config.yaml
num_attention_heads: 2
vocab_size: 540
norm_place: "out"
rope_theta: 10000.0
qk_norm: true
bias: "none"
init_std_up: 0.0325
beta1: 0.9
schedule: "wsd"
Each number is 128 + 24 x the weight over its row's rms, rounded and kept within 0 to 255. Layers, rows and columns count from 0. Numbers have three digits each. The size before them is the row's rms in percent of the matrix's.

# layer 8 attention key, 128x128, rms 0.141, rows 0-127, columns 96-127
099:126111090157138170090142100160113140140132099124137103124089122107112101110087151149123132117196
077:107187129140098130112090137152127106121153129160129118149141112147136166096160144120108189119079
074:129132127104135086138117158138145166108132133128118120154119131092088102135086125100120073102130
077:163101151102148124133104151125148152111113161116159141097161185120087092106079140103160090116155
119:120138085139111136125145091151128097140180116165098151121110106156164131143150146106104169130101
103:140148151138142130105158132164114159145130105077166130140125143130135145135172163119162106092152
104:152106158130131120179081173143140078132142123145147122129122137103129115120149133133117150143088
112:125112118100149133130176119167120115160087133098151169138136156107095156126121118130163091121145
096:131099110107137090111175131126113142126139140118131139141139083152126156122131070124148129120172
084:151145122111140159124148132143132137118142125087111126112108143107125106090107109143080136129137
082:155132132126155137102161154138136131139109125107124146130085124103080128136096136122140090126152
092:137116159147150132137117168121150145130090131078164095155134136091078131132098108121138081148144
101:115113141098089095145123138142116105137128151189100147098138154182170138121152107133108109132097
120:131159178134101082119088096133121103117144131124126125097136145142124136102104150157129170148112
095:138139134143137079132149125139128104137121139145138141139094159149111153106102157148144130131130
107:123114135095108135136115112090161120146102152144166114167152113123150133104114108152163145147141
105:190136107098092160095103146130157115128153107171160126156181127101135151087126101116135161142112
114:098121132145162138108177126115136158153107145160122146103103144117079117110152167084134130122106
090:094156111157172167091114095121137147115129153137137147153137107147154118146133098188141107119105
110:101134098120094144121166086143133096174122096120158120136161145131138143111102100088108086132150
100:133094131139112139132160143131138123126134135100114168169154186138117155136146174152124134118105
097:144121124127127120074099117124128099073146170119105099118078153141127141137147103128147160139150
100:152113089136121151119111140106122138113122096149150150140196105116146121166129117124141126123160
088:123137125127090150105164121106122130164082112121167147139126148117118164123122134133119143107126
106:116124140120163113149170150090154154095109153169130155160141115167094142112132105118136119160155
103:084131128125172102085134119120158134121114159115140123109124119116100122083131102093121193089125
102:105125128108122128121103137097129113157106168113168159168100139126088191134108142123119110142117
109:155094158085135098152096139156103100134126148158136152143133094163137147112160151110131152080108
087:143151105105115097099108104127144098107134135118121075116155158161152139118101145125131048110126
100:094117107148126116129131110146142169140100105108132151125108100127133093156115075122132127140153
115:148148117166142154144159151098136129169099089093123140130192141109201114136096093119096100156165
091:109156110106120127139138129164136141105161139135107136108173129111134137158106156138120119145109
096:112146101132143121136152110162146131135124124177114155158159145120128120178138118123112098091144
109:129131140118162101124118124161147127129151171194137119096131121168145114098140122166113141132116
095:104139162111151124175147129125104128157129114118086113146120170143126115129119156124113165135139
093:111119151140087158128118128126119125148104162087152122119149177117155097127165079132147131128140
095:083095114133127174138178148158127121130124109118117125116145157138134096144139169155129096146072
098:136105140141123195140120135139104126168120134133108125158150152105135153120153131072132150180151
090:148130149131120137098138092128119122129156119098137146110115135138120128183111170089147070144142
091:143131122082129134141120116129126161104139159154141081105122100105119097110124091173136157116141
113:127120129132157105096113113129116135131125150145113138131108131157093107112135115136101197089106
095:140134118087108144134114156124122115102109120156118116094115142115096093151136156084175121151129
098:150071112127070111118124181159134112134110151127141121150147113146134146137126142107125138146136
105:153135097103109122116152132118105095136133137150147114163154149127145137118136163121102121203096
106:105109102150092120145120173136144144133163121144138153158140140124137114155147167101157125127113
102:107117101167119133141137090146123077093135125151114104149147135143104099122148164134141136113145
106:096141112128116123101085086122146151111117150179110113141075144114094124114126107086119141113164
111:129101138202122109133133140150108147113153112174113140171132148139119124106103144096101139146137
101:109103121112133122096130100197096135147143139162116140149092138125125142078161111142122153119086
100:123067144125108151171083151105140129125133126134122160141167127131139117085107106114102114153130
109:135124123149125162112142132158148123114104101148153095133118123171119122152163138157114124115145
094:119119133101139082154113091141105137134133092146124079108114153134122108195127125153100103124136
099:166141163138132117086129097078132183104133148120137099096127164151107127107146150116138139122133
095:131128137090189117137120129146112104120117146109126101144105088164164118128135125140128148149142
102:099139097107142154089130112115124144168178151135118136084117118118121163105122117161112067110127
101:153125131172089144137134103099141125146104145177121138086104108133114119141128139116134090132119
089:149113129147074132082177119127143111126167094143116131145134132166139136132122117101146136118127
102:150138169134121148123132153136119092162170117097135137170147149103146119145169113165074137089147
106:096117151133144115129119148129126137136096163144106130114121148119136112123088084133108129113122
104:156138144105120158113081147165095111153143177089148110097147128126168132101161165135120125093100
104:065111163131144159149139149134130137123153091107114114129125121112141157149120092118114107157136
112:121153130129146107142089149160084125114089121110146164136178119087164111133108123123127122153104
112:141152154140095154121129154133156132152159127133107130149144146149162134121114122131133138175143
102:065146123154156080129124120148150156119130153165107131101171109131086080101150152160116161107118
071:096126158189115122165124096139143115142110128094124127116058147103118101107111093112083113057181
089:106145119152117100160148108098127115145149093152122098155130162092149107123108197131123090120113
076:126089098156103138122139130067146144116153147098164156116165096124165089110160142133129143157084
074:119154134126121118105113135149101122148114129148123095118093134150153142127125104120112159072154
099:119151083112110111115123157129126079127142163177165170119147134166153151127147140111067134132109
114:097143138131116111083139118142087120143106142163131114135107113126147148083121109114094112112175
105:091141137120105108137131119136074132147096204162107137156124134147107126138130186156139094119112
107:129131130171115191130184151156146123157130106128114107124138141156166123167111112123112150156086
080:143130107088092142110126128108146109104104096137118139122177124119156133120118130135119125198119
079:146130115119131169101131140078125120101148149116110157139168098140162146162128158155139159186057
086:105160127128126115128170118152109137129116140158107145116116081141045093157157128098134141075126
093:148142113153114114126136128146104078152121049141112108138118154068117106160118143116115152134101
099:135131101182151122127137139121117125125118082054180116138141113108126117150120156142142136136170
096:079126113118193108133186143137153171119165123130102130171103076141089119137112123145155147092138
102:129145117095137047104142120133128170097106121145086120081099154116108135130116137126171113142114
112:096143156176127139127186144114098134144159138109110145126125165130114149125116147121129153094148
114:124120133126132144116131121135119093121150116094109139101140150132123145097145112135082097141148
101:133114078144113148128117128117156124126148086152103180134168111140073103143099132129139085158138
096:118165148109148130129113134160130129117139098173139146087145155153113125112139139099131177149124
104:100111101128133099162125136118102156089115144126132159139146145175119120156115170137153129152109
090:110112145095129115083151116121087120119118110134170096129112141143047092123152147121128122119153
098:125110135118135081136148155122100154151145109131124157158139127076149143113129132123096154132119
104:144130067142104111147151098139139120117125172163113140126139079143146135121150161146132155140134
100:116138098113124107131155126115118179096131149098128157126119107093126112183090149150148168156125
087:105132170141159094136149133128129133094127156078129124173095138095116103129114126135145146152148
091:105106092125164144123146145152138163124129116116106142158081129159098180155092136108112064148150
112:103140123132095170151184136117138099160127117106129164140148130116141148161112107087147112151149
099:120146118134094104133095109105171104128105142165133129127120130115090119105103135107106145147160
105:100149120130133115101105154171119120112118152121123122134112120135059132133123163100100153099131
101:131138125108120145155165142145136155147109128123121132136094111171076088169092116103162121077091
094:127178106141117125110166179125126115117111147136135107087126160157140107175095137142129084117113
108:142126148130075112148078149157124101124152115134141118122147122100109146121132115156108087122068
101:092157107148131128173100108133129132124148149109089124106195076096131107140097095126080108139154
105:104159078075148141112150118144129124125163123114143132091157113099138133117126146129106155123137
095:158116096103130125097142121191131105113168103094113131122089107109124169122119140123152116122142
109:111114113111114130191121112123115136152131114151104097097102165105094139130119134128148069114139
094:117164146149135125123128184123136123124142145080119123124142150100128100134130140083092141116143
101:100162142177117139119144104155134106136086114127094118140082128103150085106173141120104152116119
098:118114123127142109106116175150124100090152113114154131171127155108123123172116102149155112138170
090:117132150113149110107125086127108129149085111104085120094152140128120154164132110158142109129107
106:139107088148149095149075110133123151139137139134122120126140135136142072138113144150135111146117
111:096132168113160134102133155176092160127117163156093164104124130135126101185092109169147139141111
090:127075126138115129166106138095145151103150129127096138102167095089117117142126124105171115090148
091:090110100130153140134167155136152101159111151147143168146168100146136133095113173131091157095115
095:122152144093133116088088138132102083131104106116116097125119115130169107133139087164110123122162
101:112127107122129189123152106119130138108120146109136152120146130098159111094119131130168134134101
105:134085138121120121151087138148093082143113136138130138102179108105144122091132108088097147092111
096:103148151153111121102141127175133162155139092097092145174149180125130170148150139143139099130138
103:132123148125104103133080141127129121134105114151149123115146148154125129118114122122120121112125
094:129067147135146112122095117131147139138135179141093110121132140140104115091143115131157185144121
104:136126131131113165157148125178153169159129128142132144159166100133150107121114138153158112133140
101:133109144140110133143156126148156159089147118143136171101135134143098146142136150141154133128097
112:113151145139099119100153143128116140126105109161083143125114134152069156112138144175135122147118
116:092134143108110151113138125119110109163088172110109147119164158086158179128103091122142095138140
107:129106148124128152126061112125135145113138164177122118093136186165172141088126111109097133156062
116:117097128115143134128112142128111152156122076101136158159131117090148136099126152094099125132114
108:139140130117158168116151114100117140108129156129091112128116142129122085109094123159136123175125
096:131130131129094094177132152120131084140114151141114159122152145132166153119124129131104092134100
128:135154131123135137124123104116108088119074121143108141143066156130130120133109101122151106111100
093:146073107113129128118157137091119079146080104150102140134135125181164175131162143155122136114096
092:127096127090115106131101125107141110117153131133120127177102126106076151141126138118141141092108
099:143105132153146143141140055128159112126144101108141082135107119124140168147117099145150162157165
099:089094130155125096164074136131133128121134107122098114143165128137160076113137126098106119136113
096:118120139103128139115128138122163144119112130127101139177145177131152132173114120097160131135105